config.yaml
n_head: 12
n_kv_head: 12
vocab_size: 2048
activation: "swiglu"
norm: "rmsnorm"
rope_base: 31700.0
init_std_qkv: 0.052
init_std_o: 0.00751
optimizer: "muon_variant"
beta1: 0.95
final_lr_fraction: 0.05
steps: 5414
Each number is 128 + 32 x the weight over the matrix's rms, rounded and kept within 0 to 255. Layers, rows and columns count from 0. Numbers have three digits each.

# layer 10 attention output (transposed), 384x256, rms 0.362, rows 341-351, columns 0-255
146098110147131099120106156094163114154119182137170127084148067139161098124095090106120049088127196131100177067123114154132175121131116105123159106177161150105129124123107120152091172105077067095128150156153147067105089137138108113169103121146134144097156146090162125145044095112123155150187156112159141136139140090090086154153166121128118166088101153090134179126111169143119105157104074122107236125118157143170121182152085154135059169159102153173175172109116124108139087154085132125085221123168116116122189083134114095128088156159148120083134104107094161107168149102201161122069141163153150156147147132114167120166105163088099112130107128169102111147112153084122137106174152152109151113128099137092122110126161146104153126140053117120150102161111146129069116145129224
172054132178230085170091109131107124111148148133115055103060164113185187151132128192154122137121142165151086106057162112134119117157167127161086121131114099139111137108154136127101149151117123121121092129099074121032058111114139161139110101109128118213143155198082157129136102159195140192132112111119106090203155156128121154112200083113164107107144140148096142098086141095110096172137130146110198142184208110103094137137140126142144128134146107053131096165068135160144138173116148158090112115069089107163140114168129134141092126144183089177125167151193116173156132091150132078135119106129168172167100146114178117125143132187103170145220123123097151132136155163111137122112131141102104190113162109105114120140137162138108138169126093172114171118159151096205150121127116
115128099076093135091092163154196140103197180079147125126137136127106140142111128093126124109101142138120105133155175187103081097125100135123151178133178072143105144130091128136103165149147168117111170159160224092176107122138130117112134099149105123145130119125166141186143142151099106143143098140087116121156115091183106170144159119170146158123141110138198061149158129092203120204118104132150097141114092179175166120108153157130106188147069115161099142133149142159146147161185118148127152165115111139142077131085168111148118091085153108143127142097134125115126104164100176169163117081155147107105112115089107121167102097123116112153097116178175134173099123132208099129120086072113068082107106106096143104136121143115116163132138066085108183129064106125141106118153095
144137146123125165079167120134149158135105063150157180119109124118086099105132109123138099135143160238151152157101111094132149137118115184118171172144124123114081195135099120093132112108148124139126123154076121082135088128191042112116113109085119130095106108100114122156152107065083105080141100148159089116081059083123178086122096131107142110193150116126101088077117136126111093118137152166185096129106094155169170076166159118235183187117177101083124153122128066146137055119129145113130117106157130154111206101037076131113120166115148189139059153072125127145119151104203100153155180217132132077107138096117115156112103102105142070122121053111066121111079106103131094143101159050192140142092114109100121137149129128141170168121141144071105088142130228172199092167099160
137184155053137138086121130125149222120167118137095091099107155110173088061122135172090247099190118133160135122132149122103131120129151150133155115124098103200167205173127114189141097147166127178101121171124106139101115135133161171199097120132141112101094168134129173160060158129090165081106062176132115109119144190084116157143154128074098098125187126075138147142142099136106123092132137130147154135132111079108135126142102127166080100111117121103145170157136099149145062121112130157141074214117102134073084107145158148135126095098166119057098202149113163094144093111095154144166104147076101162162160140120160130223142130169160140080120113081115118147172146182137104086073114130181110107105158093140108109133213119094137147134065081142159118136146025127151115123094148
183189124109176154157122085125175166136125141106164109134185099166145044122126160134077116124114141116158121148143201160124072133121088161109156122108122090134110127119134162138134080105187146130119169115073143143073090119113159110112103151085163103149156171156142115156096069116168129071115106162096135122121113126150077090116182117094137088105177159133145039114155126125134111141141147141132135164113125124133167180092178159150102175116137118078112158088165111159138167143120114140155169166146141083105139134084083118130135072138090091163104160051149126159107137145121118158127120175156094120138172156157115123110178101092193123208123154162151156125106074136081098156107143106167162092090181109156133138117160129156119080095111146130069113156108111157152142135114100
113089083068218125167107172131069043174153166087103146131142105138165154075138204122147138130098164137108114072071112147075184173204119109144147103122103084126210161125137122157107112089131152106229099108113118073184097128104144108150153120098100111153193072145088117058101097200093147082109112136144199154133119172092152085090111140144142103132120065100104122114090093179193156161165108127150093198126120113141143142105148126075138179088148168054110070153173147108180079138170112132080101096114171144156108188168105098196163097156147225081081166143129094159149180149158129167149132130102198119134052116134109147149092122165158149127091154109133119133138142136151145137130121136119194133064106120108125131108125129172140178125124103157190158139160119158150134175089135
162133140153166120141121117073151185086103138163131211181153133112133099124087098095120043115117153104098159142105093120113149164096150131127144130113127129082183097098097204156125094118079113105152137182166118031088116144092028104156187126143145134131092136137133058114128098141108068081169130106107149178171142120072141139093129152096131106100138132127160155121111137139135109101142141094123123157083113079160178102153104129099119149098156150130168146164142108109132169161131165141091153152141123147093160102165129135081177116130136154076099106167111169144138079119103167137131161222129154131118193161058101127114067105129200136123172104133072099107136090094139082115110108139085136138141120112071090139099109109127136106132117176141147125118140111142121106066072134
071069198121108137173122158139117083184102104095121138143124077174104134173152137088141145187143164111164124118129094123154156173120147099143129152153071085157092117078176071138095104118115097089123126114134120145094158081099190154114153138128173119149067159111127072137107108152102144132159110114122131164175141130127059141167133102134104080140106087148136095127152092169116089113119143153173113107126101113177112118092107072083113086127128134140158105092094117109146171109087094141134095123140082162139107079104132146140138165159109141134145131176120086102152118083102117143127151130109079183092029103133096085106107133150165121080150093149177138152198086136145144150134163132124094112096113133159132107133142141121123149101120083078086231124130145140126124097106161
135153176148127141132108118116150095148101132098160102130070181110102141154178113143153103094086165147118134160192140134081185145133157085188074091113129117127147121074192131127121158117116164143125132084110120144157142160110070081130125118129112134160138128130141103176094160125085183092130138136064189064143127165172096121147083115100148083129139100140130097132100111172102134191161071137047080158116154128155080135161186148113132104115117106099083137117154116169126060127169143099133152146119081153115141143116114103117121087148162104097091117163135116074137117145096132125143163113168116126108144141116129160087118118055179122113061163135113094121097135152194129115147067151108078096172137067113117112112072144135121137146174119108149154112122101133172182125109112
178180103112106130144122074144157116149092110182089115136169108110129170127096121116160162148178133177141139159100100140072156140161136084143137080061094180120102145162178066090141122151130065072126074125140110181158133133132120158093146188103106161096155128126131185073144097141213137137171185118111137114122155119157103172078125119111164102073106108154114118149134151135106160082172115177163094144082083126121165202099132154105126168146098139162125161136109151103107101128121144106102128066163149131168127140129144115147110140131139119145134122182106159166110093158146105165150163131134157150118131106161165099112125132101179153102089104124122137127145096069114140137172141153131105119142072122178152165077120115077136096147095124140091152131115120155100134039104183
# layer 10 attention value, 384x256, rms 0.346, rows 342-351, columns 0-255
214159135100074099118074071118182105119162132153106132119122128119128120072065106133174069113171106206121090170098112149033122091083094185126108040122118141129144134123156077165106083143135084100124107152124123081124139123180131091158128165109123140175165119137098091125144136079132112110139055079135180186173132192169111118075159043142140125115148126106123133109131093102131138092054162151117176184115174089145082121119153113101126149150165118117139079130142146103146132128128150175150154109086080152193081183102115111171137151118050074134098109156112076139133168113126161120091145158058183096167162164096180134166157153096106123131136132095115093111116143108133191134099148074064113118088133078120183132103170146146017107147128159096198140100143132106143130119175078
144182032132144158120126130146067159067126058127138105157182160127116112182142136150121143129175102115063080121164148142134114157119125136126168170140103121097150114144143075072141167140115148133127127095048223124146123115115133157104161138165172114092165122087157107078072091145166148099052124186152083111123197071164156090202189151138177166063116127075175100120142162111190140206136065155096114081160132210144137096126182158158153126083137100089097106140120141141082161137129127106113109091141120127152184130114146131114128098074134145135170130143119129079051107121144159119144121106113160147094161177164091052137067137142091121211085109195152105084133132142138173104153134114172122118101091119117123156142092128120194116158099091113096157118127064158089154168157118
125109101137158123155061087147144195139090140082106072192103126126132189120066114100099171077148110176158194144145144068128190167086099099185089177147165097063096085110118210067150135134145132170119090170075113121142118096156118143167133154095143201113118092115192087135159108113079116121083136131102158168087066106086148146171131106086152112126179086121129124130208133002067147086138191057186158151032097123094116141089194154203111143119166108114083143092128127073125028134173100138130073168113200146087104128119127114081143186164127205111144128090097071135123194142203137096187179202150148071105158117066110120088112160121251095080113129109092157127143121156149070091102066147111118087076081103143128150084089085129199108167096090098115160142184159123154113078075122
125137103081118180127162136160085107109147043127121151145153200112184102167144188149120140128202122149156090098130205122083129124093099129145171160093111123126087082136138148153128078141118152145154117201108157095128128080166161144189100140132113158166130164133098098060140079107146097128130101098107156108083163127142163117150155084099096086130172159146066146084117083143149136129134181138066159184163087143119156192147089116132128121109089061102138113134123068078146102068166144070131118171140164107110117142149063175071128168127105083123125107126122174198175111124126153125071115156123141139105137168079125208151144140180126157089132104156113107179105163156153121091163125128083143130170137095129134112087135134114130086113175087152076139089142082071147114142129152
123134136098101097174086151151121147104138124112101124112134090120091205167158164148119142105112099117191150134105170151197164098163031111126164109153093098148085123116080133136133140087138142092153142111132154160133106096168169148167111196134137137156175110139174169144206124159096149078162066147103104170078128132139142081183156137125075149130104124083115153111143147119116161108110138126074160095117158140157184160125144109169166147090152101140088148106145137149179144139131091113161096150182196098125120084101074163097131086165130081147097151135112155106092161120109075111176134100162052126062145179098131118059130181134121085106063133120195104114092126118118179167126159113126136116096096080104138151110105122133152051115091157150124148233097083137167110129128204
088135111126170154127116124133142141139206166064093152124100152185109132152204189151214167118072167155129072115117115099110129203124140101115103088118215014133113124116165156124107134173133123113176139168054162183182119106141114077163131133079088125074118136136125118140096098165116146196139087131122120150147066148144123111049143152197113041110158196162108079080190113161075134114151205155087122105059178137145101161133166118120140131113130107129113129118084093200157123090226127134146119121152184107202186122123090106221135159168132136129099130175176130136199133110094058099197178103077108149119119107084066123135141085174141159120152136180142130070137100162121090184133180182200133164091162111123123148143136142155143122164116167036193145124170092133182168120106095
138138126170145121083163154086089135117137069183077183135183157095161126126151130100165076116101209129133146152193096131108189187160116111135106105167110140115090148156063106104115094156142089077163148108120136135177166141053082168142154131132087131112097147141127127097130145153107142110140102031079165132141091094149122075096114155122052166163144107108096162142157124154115140123115142078122104113080107204111178106135150166159138113127118147180193106104116121153132058174159061163098058131091156154129150133132105139139160150165116148057122072183091128181108146101072103104152157183134099113100153084077129110114097144146174122096096153093158173145094119118101168163109089159143083096140179099117083121092102126142108105130159101194120113082132212119117106101107183
182175177136171154137151155136116108172113144168096105218193099140127146111112156171145126169099123031178115097102094090158128126149114125160107146057116044123079159073111135134134105142127125101075118124178090088089146117136106110092080104109090151083130155110111093110104122179072113138138112134156090157148125111112129167142146149091146105107145160128178150110134142140104107187176126148113145140171179123166126110137119108076109102131078093182168103132116142144096057115166136116157149132157116194143070123137168122090112158159144125140063143136166111046124149159098152101096104124117104137134135144165143090168135122170085091091106139097192118098148146163164170131087143165220137151142141113122092133125129170135166142155171118084127167082100129062103157115194127
115141117087142073140088116117145095127141157135080124136144136151130147151126145161156089120076151119119111114175143156103195134166125160127140049147125098108169156167170179143135135145121123255159146157094113117128113152143063147062098094174108187132140074135151128092091102123132139115121144113124128117125238144144082137126125072157087137134091102136174105146143176116157135085163116169130107098155157130146100158104183141154125145093075153106117130113101138179139124189180118132061120122125148177127135136140126125156127125106124145118131190109187135069083085119131127148157119105178108138139109150140140183119118128106090213115100142051127092133113128159128105117091134180102112129143119125113088151131141190156130157184185121133069127111087090154111086124125097
148098112125165147189129144120167169114107143130082166108161085117078115165094118100146182115099090091116108098111109043141123198194193143174137126088097153154107087131118134081161099167105085181133139116206114159167112144091149123150202124139072160106165126053108194145144123118154141155153129137196129138124119151151114186098150197120156149106148128169126098164071111168111142076130098045129103089138152117146133136095098151123184081164079088185162165155168078127154114149122147114089142145108093075166137160174195131169188114109185136094163122143129129159149081116136145094132122103134135136143101128189128112116183128131120141120162114110126099079155106198099100159116148147113162125142138092128183064101193097120187110136104172199163109128111138133134081152100116
# layer 10 attention query, 384x256, rms 0.294, rows 352-368, columns 0-255
121080155189131077219105161141102183094092176079073145127104169127094121160136109148135146146115122084106112119064136138108113167147119145123147136148114122122149157103087128112116116128106148144128154146149123098129129150134139137143137143120088138130088131162098176080172125117142136107121121096160118092118102086141148131161133137172115112125116160158121118150102148193123116161089114157120155143099139080124154102125132145153158131121137132135126109114130125104128148116143144112072149099113145098092127100147134084096106111131156094121113125148126116162143135155146095108076089147073072138119156162149154185125100131163089085092103094146122172083128162108132139120134165072178129159134120150105117136127135086124141104087102107091142146167135134096106149127124125
111106156175134059182135129140113180130092159104086130143118118096160156169172179090100187123139124129141118145127111132187154121133169118116123088078117145105100142118142101125106107199182131083149110119129125126122104112143089148137140144161088115170122094207137176159175122116107115129157099161125175116131086106076149080155095145095092120106116151146137149097125146122095183109099124118143179174106138110065139104135165207161118106080113116133127139100178136131173100106178107149122095095081147104087168073122155132107168138105168120151130092183171130134131142153172120119095181140174069144105155164080098131136089074104122090109126131096135126060135139125150153153112169088110116181055096119144087092136030133069104085154112152130058101113135117132114132162147121
172108145140095160114142106129130094121087151106116083132167191156067154075105074090147151143098148103105076080144155150088179159118191112156165130122136064175129139137161114129170100123067128146037131144088093103100132112073136096142147149073201131137139078142197086136100103121153168123100134128115108079091164143194126149203113168109113123142128094110134126134117129110123082091203157134144086101120139179128075197132082168141201146115097129120110073142070140138116100166095221148116146146138177133185097119119113152138156116173117116131125122118123096129109117164139168150178148116073116129155141140077093122114122111136099138123164104096123127125144120163083149160107150098126150123110128106155145120114133101133153100151084104160128161126115080101166121113118176
116113018202100069128120128116074120156121166099096085123152157149153148148173086140231179123039134066117119122161170105106131148195255053163109145154144109061100066174238152127162123117113159116081114134067117209097137086114131130152158130136168167135144109179175136106119140162109190142160150128107136139134185120048159115137087221112121129113098078141127117117149122091151082121182099118139141136111143111118078161144177181120096042173085148155062052121024146138118205151093157133075113120141087127169113088156117092085105119122161113144130120177099166102143091148098159164110166160173155184106060172093108125134118072095120124106166101059137129115147098093092136235120139161134133144137070122158050137108135148114050125087132153170103135218045124056134123150125176
127104118078091158152069179141195178103185057136124160151120047092090179128187154071125048106223078127083136113172099155167157143133071097106094117168093096154152131093000162109114104173168152115154086115115144090151096107104136116090136134084127111144068159091098130068125196117105091135103115149143085183116103163170133122134140108159153141124091149147142118164206078150116133125061124109073113131113068149073219104149072103098145208097196134129129199114196126114146092122151152147134168158112232127137153137108158168098150100169189199108146174170162124127101173093119101126166162186119139111099110085126121164147101177159141096129094137174135093101116103170204110151146138144135156089091101115048148187179160123140138165192100108054212103128131155156155124120212126
139104136134135136134150057125090066123110199110166068138136135143109087176098171140155197163125134131130056126120098171158117155134107055128067106070126102127112121103210086156120136120138153124134090095118115176052151118120175181181187118162133152088122139161152119175169133122118172120146172166115114087176168174110177116141096154131137161100133101115115167112099086135098027102184138147174143116097145090048074088110137137099143134108131110104096109171123116126135094147130160068099153097112119122096154108186111147140119120206124134159136102080154123139139099168148117128187105173140147105155119120170069070182148087119162124100147159118107127081120123073071159151088128124179106151160066109145133140126086135134154133051100149148133110131132091117152088138105144
103114082103148123146181150100103111152155115126131173149142105123165095186120144123087153167167163136122144162148120117104115134135098173089100139077103109026172165134127147074109083102157157162138120114132089111119090132135152145149152121083104148123156160128152144128108120065146109185086123095139153042091116106153150152189110098145142115126104145099137168096067131130140133078186165108082105134129182106148170154125127140161129105073166085079150108067126099096124123060095068118083160137156219112164115173146141142128114186156167107072099111111115103150073156120161079070129108134132086128141172119149129158094159105181136157194160168120115133137196116118146089152130127050105165118154137089091080118148117065075199150128179141150128090124168105178181164078143078
133188122127171107136146156099173122163167107096197130183132146125085185127093143129131121168156136145133122130176132176119119096129083079135154156154115158134148064137056105135142139105128124115064139147141119166147143130158166189126112079160180127179117140182169115147123171098088169108120153144035120131085081117076098130141149100115115113153094136131110129173131168122133115207155068069085143095149140139078131131112108088125111165161123143082156135127103147083121063129108119120091127136097157140136210132140102094126094112114066111172198128127118172072143197116155200081151118081196136129116169140122146104104142084099114088113056121119142141163153118117151155098129137126123142094088085148163093127145116128168071175146056120122153093143092104111153097125082139
090131071092047162045058077148014200155133159173037173177109095164177078134105128130131150102110139188092165160151071129104148086122136135186099107114167165156130174091076119065134120106177069154126128164065197084097126132102093043141126137199171167104077112142115115095116107195162102121117199081175162118157177097146131155168158155112117142099121149157132095119140096154116173111160102121119133112102130116135108104134146142174145049131141128165139082136100135127106120151148111122186148087168071146060085166134161130151102155108103114140117119110110058125171086079101120225128092115056077109109067098134081133151141172153091058144163110110125094100158132112166133148168124108122122089177161080063115154091131116118107124155157103146115083114170131134048160148072156
078174152082085114091100089115110177139154153142125118174118112155133128120096156133142126127105168171157100184134134071123114160078100176144143122139139140136109120107129130217143098171164133089109122069149153154154169105123107102186105159113104149126143125170095135135113121145103115081119090169118164144200129143105133185104149122108132123131187103102139130141108085150135154113082102075152161174212165131141112127146129175126142171198135071102107114089130139134095058097173152107132107163148137174127121117140094129112104129104136097153118138142113114131168148151185076152175131057080166061107129096146123202118097135143126111090108145163149147118132204153125187155153140144117090073074130130153171147083099106092119114127128130077106121169137107109118172157126133
144129071156104134084162152150113117107154164097146116129109112111121088091144141095110118131111102086175174098162052109151176111127153080094093153134090086116160157135103198102167147154160144121117126128121127136146085164129065106124053125062148129117212133125153166125109186177117095111174122086130094124158148122104141151132126174125154081089126103073160085146104135143140117124118178120151190146160117126120187129143101183095085073075099153145103153116072131124157115126112131072119142118126141122123080120192136160071178190106136189117158100147129137087137139096134145174100153202087141093127099149225144073168150122120108142142102173190159144102128144133094138126134147130111150066147124119127112101118153167208078135143150108204115173130094170109116116120110132
138076177138134127104184151197108197089127102101137159170162083143163073106124154117128090112166096134130147110187114107147148094163129167181149161165113108104142117135116110171137109140128130122087134112099095110136135158102112081161155118102184135104190115097108136105117122121112104105186135147128081126204164148150142068135119076158162098140135130117110105099159106144089185144143105093063103072159107124111175168115145132140157128094213134087137121164129131107144079133141163136172113150150129130181110131129125130168120115160150109126112116172167128135084087117132153144135204116089145094128093105113108139103163141138196127144075122129159063122157103176160128082149135099114151114176111114145119176099091154145139124109069142143164059158168168204101105126105124
046076066220147096149107035116076094155175149143117127146128111094194190112150115114121178186117144178113141121216117072162122127154116142162114099128124127183143102116114072082127138109130093098129061111119093139154160074085147172154135124126164070175192117157106106165069092125160104119116151116073154117166078188066112119101108167102102079088089112087124105156127119128180192096138133122102172073088137130107106143114239121083091207121121088133128127060081196147111084089119159075163072180112158100142139103152099102157104087177210158173128087170168097059161103055119185146107097116181090148135126139114088176162210150122170171115125149137110186127175131137136153109069102103092125102108106137156084146144115124197113117165086142152207101142097175165104201100143121
102106106107175183126098176151149093112130123099142041104132174174151125114105130062104060125176127148132132129164161086107098041132110173107137136080184150109151112085166108103099124131089045099132084091084088165120103124101145194133168115118142132104158142099107134130110139143159059101101118102129122168125083139114187097112152120127150175154075148127117189074071115098145200060099132102159154107114151082125142197110123126060105121121182120149154150100093140088133125138184169142136107123128101131143156109115185145088140130119113126185103147090163124106119155129136146067106165129149183108111118140129090106137122132118153155113145136148130147098122155110088105152103157148103114163150106128129094131139196114160143107169108101140122060189200150172112091115072136
142155168212130084094209125108098166094081103143185139126091152134133120128148113131122155124086144104117165096158202122148126150145152131044131152125049137168134124194095097138185114072166133147139182166155098139111213105138146092127068132126168117188067112148093167134070129150118139083097148088130166120116132102145132156089108153098078109132109168093146130134124132091164149104124113097139146154087152169173089158082161162159113074134156191074131126159126135102059116106104126091167096113152093146123172061117129164113157134092178166153215163107116151124150169134097158143137119139102094143165113100126160160141136118129096104082111087089120106122169136152137153068097133101102107161112110165173080139143125158109086057182072127183144142072098148167132104163079151
143088138142133135143170079130117109126141106135113121152192132070109185165092157117110122130117042158187112103080062141070125121163150156105100088149135198185152140118088144106123102129228130146119118035193140089095139165146165178118120114092121111160077077090158147099117050046132087124127160136167103105072125082146132093086151185116144126113120150128116128116155156131144156114162116156160087115126137147147137127130103147156154126124124175122160143118127107121147115144127175153128097144136122119150168090090119116118124123143177144142128139153129156139121159107106116141137162188154130115115108125104159106097146147127133124120127106126073100137137121153130120118093128100103127170132114131098123173109151091170110145126125136127105117170145163157208111113116121
070069170159118147172136140119130144140134131172126138141156136141165139134164170135160170113110117095140135123120143141112064112123109142155113125142142183121096172123140119176142095082077152114112071105168114116116160170111093149084112140123131115121141134125141128131171093125114101165116201141160144138117182122135144077100147150124165153101168119114135182085156143179118091131091103122094145116196082140089139170134141123177124073149151121061135123139144118131077199125104128114109138165106142148115128121125169074167160091121170145136159092136102113157129101209122132120126127125133129111119098133139154136135081168105104092161124099120131178134179097140130084142124081141184131163167142126117153133105139182142106140109091140138149129177113136109144130125123122
# layer 10 attention key, 384x256, rms 0.291, rows 352-368, columns 0-255
147144117150066118109123109064105110143195197112154130126136127112116135146115073139181128162124106174161105119166136138106142160106121119134104141148119138082150121136154100070120120156141140165122159099144142139148119126109136117182113095055133110130148149168114112157103119166132140061103074122124118079124124160129125107091137098141133113109106121122078149112107144152153133175107142116118195111090118125131152121134110116131113133109140157149111134083120104105101124096118099113123077159127162147112129138158139145147141158156078124117150079136174166152168140122088097111103127143099123118133093104099185161146118105143135097147105127126126142109174099088073169174131121122155097095140098161110094086157160142143118125119141096141156148135152124150096103098091117
135123130139090145152098183116137103096171102102187182190136133104109149170143104142149132168117178104143115117097159190145116147118136126106060148080115149170155102137163099162172105109127127064152138151098121153094076132138154141192139175122147146140133157114120140191139151134105144177099082182076161152094116151154112163168126112139175109130174123114127144125146109151114095182100101079114137149141115139090118104094063110128116153124132140066154172107103103176149125107111114152138131146126131166129149105124158118176149132100114099143155138123121090163115117101129145175110134120084110120129124157141149166137142149135129094145124133155104143149182100162107138136145104097165111100188115162134071136100117155118123146120108127156115110106139115169117129146151110
144110127134150100128139145143133151189103142122088089121121146159122148110131133148123131136103125144142096161119175133111155176136106138111151151148123118125116133145145131134071139144148089116179122144145187080102105101115109130119142111123096122113164089129158117093118142115145144112128140112123111118100145129140133128102120108121083158110147095131163166119119155123145138081128139143140123121192204122147149079116123146146163125159130149130177098152151135151167111140090148129127138112103114117149100116110161142116131154118141100076112133079158140154110169148157102122151144141136110109153137129111172117138110107096108126132177175123122136145131139141141133149109153108094115158089139142133126109157130141156130147092106140118130146156119145143143118173094170
130115147152138104149090184133115133156139063128128184177087136146110075161084153173117120158116132143115225181179174162117112144198116134165125093037083167102130138144162175132169051124102087091134119143126164107130076126147169100119139111119138168121107157128124101184136077144165194165119126143058075134085181149154119159151126122074166124126148152132145065079184165145127107143148144067109145107136187088101141130144137154093112151114073172125128124127128088161137131134120155147122128136098114143138120115115134127117123196125094090099114165105155109228142144166149154153139090091144144162100103148134163142157121111084120150158117146125110097120172112140112205129107153072147106122129086106188121153089156162131134156091092143109100122155114105130148141155139145
106179169113107095089160168127136080127143150167130095105133137102151130133166154121138138124152115093134131101113137140123200132146144099126153110133139123115054125128127123112135123144126162123125136132095120155176133097128072135113089115171119150094182105104118135062122154112090079118147159132165150149096127123119103173129113130121100127127135112194140165143114137093138154088080132126162126154121137143178131132089124128067118134180136109139154163144160135126114131127142135084097103140128133141136100137095167118123122104103141189163141145100060124106128126112139110190085139109146110103129113124177149136042115169162132094163141085118151116132085129116143121099130102153089153125113158149118164128168090103105152137144152114179141135102145147122122102161173095
106127116130103105138119029162140126119160170148157147121123126089159124090193152109090095136125148155112170137116110082128130100103087125122150128114147143089148116088164122062109104160117136101103166107160120105129158095154081143165077106101136111142108114177092085129175104092136144097153152132159147116092140121163115116134116156116113132137123144150158090065106095135113193163174097145158127139100153139106158096128127140116165144152082147099101128110131097129118121133118119102128090147134173130161091133153103153129137109134138150114177110089154111157162121115134116116101137180179130148120155155117068138072101088095099104134139147123147114114135111121165124138144146126148094193149141131135142104123126136141090046116115142161162141143147143170143142163113153
148170108081148128133128122124137141177088120135132093142167146199151151147100126147161104102108113082151144081102138156125205107145071087135127174145146139141079105115109171170133149110115113123152109063100130141127172121192137121182119150147101132088170069130134149200063134155104081141085127136131076182140082153099126142095130130116137128177129123171123138152128084170130127176122131160148153168163118109146112117114145108222127152111136118186212136165027079120110132112100100166106121088122132102126176139128116125140108104093081180106101164072076093089102091106145177140109165100110151132114163102150133133201103108114111130130088086152113041122098148119145089034122101101118097110144129215157165102100043108164095129151130099101149075145144139040135081117130128
138125117123109154107119136133166154133126090168157126129170104107175098122172113105132117101145166130088144077099071132161126140168123107128087058132194138155179143120126121082132130207116161134141114094106112187116166110114116120096140142138079107135162150094089125133161093102106089180074127155159146161167089144157111117152122175154113093164123091144133134165091156158131116095059139161134152148128093133150096176097151165129152142147176093126128139113068185127098113041102145155124128186110076098097151098092140121143138091182156194108141069163122118087234154087140120134118135116183160144117100120088109131132119084131157118079171128169105076124142089102079154113158135135104131128156090110102129080137075137081167144178139092118123096115119206132124179120139172
200127174139110163138126139155134123095098070094111187099138094150098068197105118136155107169091088080117189150089161218174094135085138109191084185109107122128147131123098120178121157127108123109129073130155131140140149089085200096151226130156122159102064108156022135143143091207183162213124100079099069136177108104091132104123163111164153152167116126136072060190176109116104104148124109145139163099170157108103091108159128121206136149146193180140112108161117057123164114157119129100086147129126050149114109182126165018106128085074095148108075195094183127164161112107161142065108148108118078137109121147158209087177122127039101161108115133160135131062140114125150165162146129134163093046151138146060121112119145142186118115088081111014158143105164078103079129074081178
154157160099158130169151200063118111145088163119120106164095133091109142211120202169161149114145178172109104109163115122165148150149138099149133157122153087126181124121143082120121140107145109178176173104125150163132131117153113136128171170177156151118115123114087167174166057049125191138146136196148120137167126134140103104130129155113128117137142089109156139152139124141120103107100084136124053143150098117108124123117166156114127121143114150110106135140190129137147126139105127110159163130118123128215118152136132084134165146100127140072151145170113144124210150134133125154134141048104144125117070128162139129119088167142149107141166114152136109138132103180121148149101149097163124165115158111132147173109126172176170129105112164099099159119092156164124101147164130
219131157115133183132098149131116161115096102122163150109062111178044115185125089165142132207097126067102144114126083097142106089099135150161143178156111149136072113172143153165122126138101102143195144143145132099084130125184157108124125151167181145087086168046142093083124134167117124165132157086115095175123161098126133083134171118102097156141153134129119129076159108154116113217181112131123127138163082124106137118117069165191156088149127163103153115191114112090190215103113144109068164120148060154106188125115174113114159148117076097122104089110085113145153149095116156125134137141149170157122164142184127124125095145144170122066181113147117086142111160062117151097115150065136144104092129152079157109097102146145099164077136086136139085086116094136122100097167177
162138093123097111166139115161077185127136086148101171156118086154164145189131130153116133137092063080118104144133209122137162153105132127189138130185074137155104118166087126147094078055153088179147066176166100068120082146110158148117154086148127184115114166105169163106144117134162178133159130050111137130135118104065162128132155163129163119108128145129140112121103112103125094187184079150124104127161148100127091155156147153166143099123159145064126093164173122100133129126072160138097101091125154141139140105113066152065072154145134143106167172082136110109134138159067106063103182134060130192127164071192153130099080181094086165150117074147105093122145126081114132132157171065186157137106169106102136099070136143107119140118154161089114152112156086138197102155160124
121168091187156093110077176099108104136208150107094122148135194170171145147123079142143208168113187143070183123104173158070073099147068083085131138081112157149077112184065125151141129175090177158186116101109130083155182054162071202099133087166137157142117144135155138163090119144120112082170192184109146200090128095118120175174099194142120097180096171185130160106102156158094119151094126105121163148112154108129124111132109105160112104169130131103147134191149062128134158101144128172078112159115134088082104134141169172146106157102112085089138140103125124150238114155116157101129068079096121111154125104099121097146124173116133120168113129163120119146130136085127148149097100038136149130122196149135173123126122121158120171114119158130133140142139134140172098163146147
136150126163163166150118142086128146157124112111157123111115190127086106131097152105165123142143166103105124129121128157079156163059156134167120129151098147165134175135151101185137126136099113101122124147143109108084112144088172089175140087133145164119089109147183114166109143137105148162139088108103159144128102124126102152127138208104141046104114161171129113119075126138169117077157128065092123090156173177133114073124090162107115080112118134085095083136078132119071168093104112150091128115156111134137185182079158107103077083131059101126123121129212195123142121124127171113135161117132109169126117082157112116119091149154102148130150131177128081136149168090113169095125146092155139072132091152133183144134144151109132168112111103103147042153122108130198143123094117
171126150185092128113138127131100145117118117100148136147146175057180135102168107176168127112072112141206124111077118147056139073155130120170091136134140146175144161122124098104137106136107173130133218101131154150140129184113124120117134154070075111191152174166112121157164128085062152140078147181144146184063143164153102133102132123120158166082105107092130089156222167131107111124089154198148107074099133099144189170113146097105180135078146154159139151124117174067100137122091154100116165149135160127123132149174100083180084075155157143124145103127168111144122166138101164106077151147165186110137054113107105167167149090131075172106154193146154126116052167079119164097123113138109155129175140151135129180167127122123123186095094124145099103135152130105084142122155122
147104110164120136090181143112183192205117102127110148087105128184081080127081121145101157168088130101127210166148148150159106100121088133125147066103058136149145113159132147141152151207151112169174149153157136117141126144155163159099086116162080158110114098093156096166109147139176223134136082126068118116121154145191106106120075125106141100127123127145175154059125110141131124095125230104145103085165118093134108143130129151097136134145136116113152046112071096102180104063056086149105078096142122102124126161118112089129107150126109114117096205071102147141075181136196124139136150087167127169137121120123200152172125166147113102107127131120108105147112155127137148115123139137118121120125099161120119125115177154165148154144128095043132131127123161100168119132190147
120105118176141116127116157121166077116183154082098124090109121130106114118104103138136161134118143170157135109151126124126123171143149171127152112111184110153123133128129097074131133167130117107086155144134144133130089174124079153108129166141130121152115127131114110135108144114157145067177063133181165108072169103116121116179111094088090151126146116158125148171134150074143157064107110110112177128070123176147155104089103183056133111097127156121118105078123172154111103130129103105163119167137140127093127121114142146147123123143100109134110109128152117178109110143158127133098106125109145125162126109124122096126141159136120118111144096145147136179114142164139141097138104149088127080135112103145137114190129137109160124135100138165094160159098138154080134175168106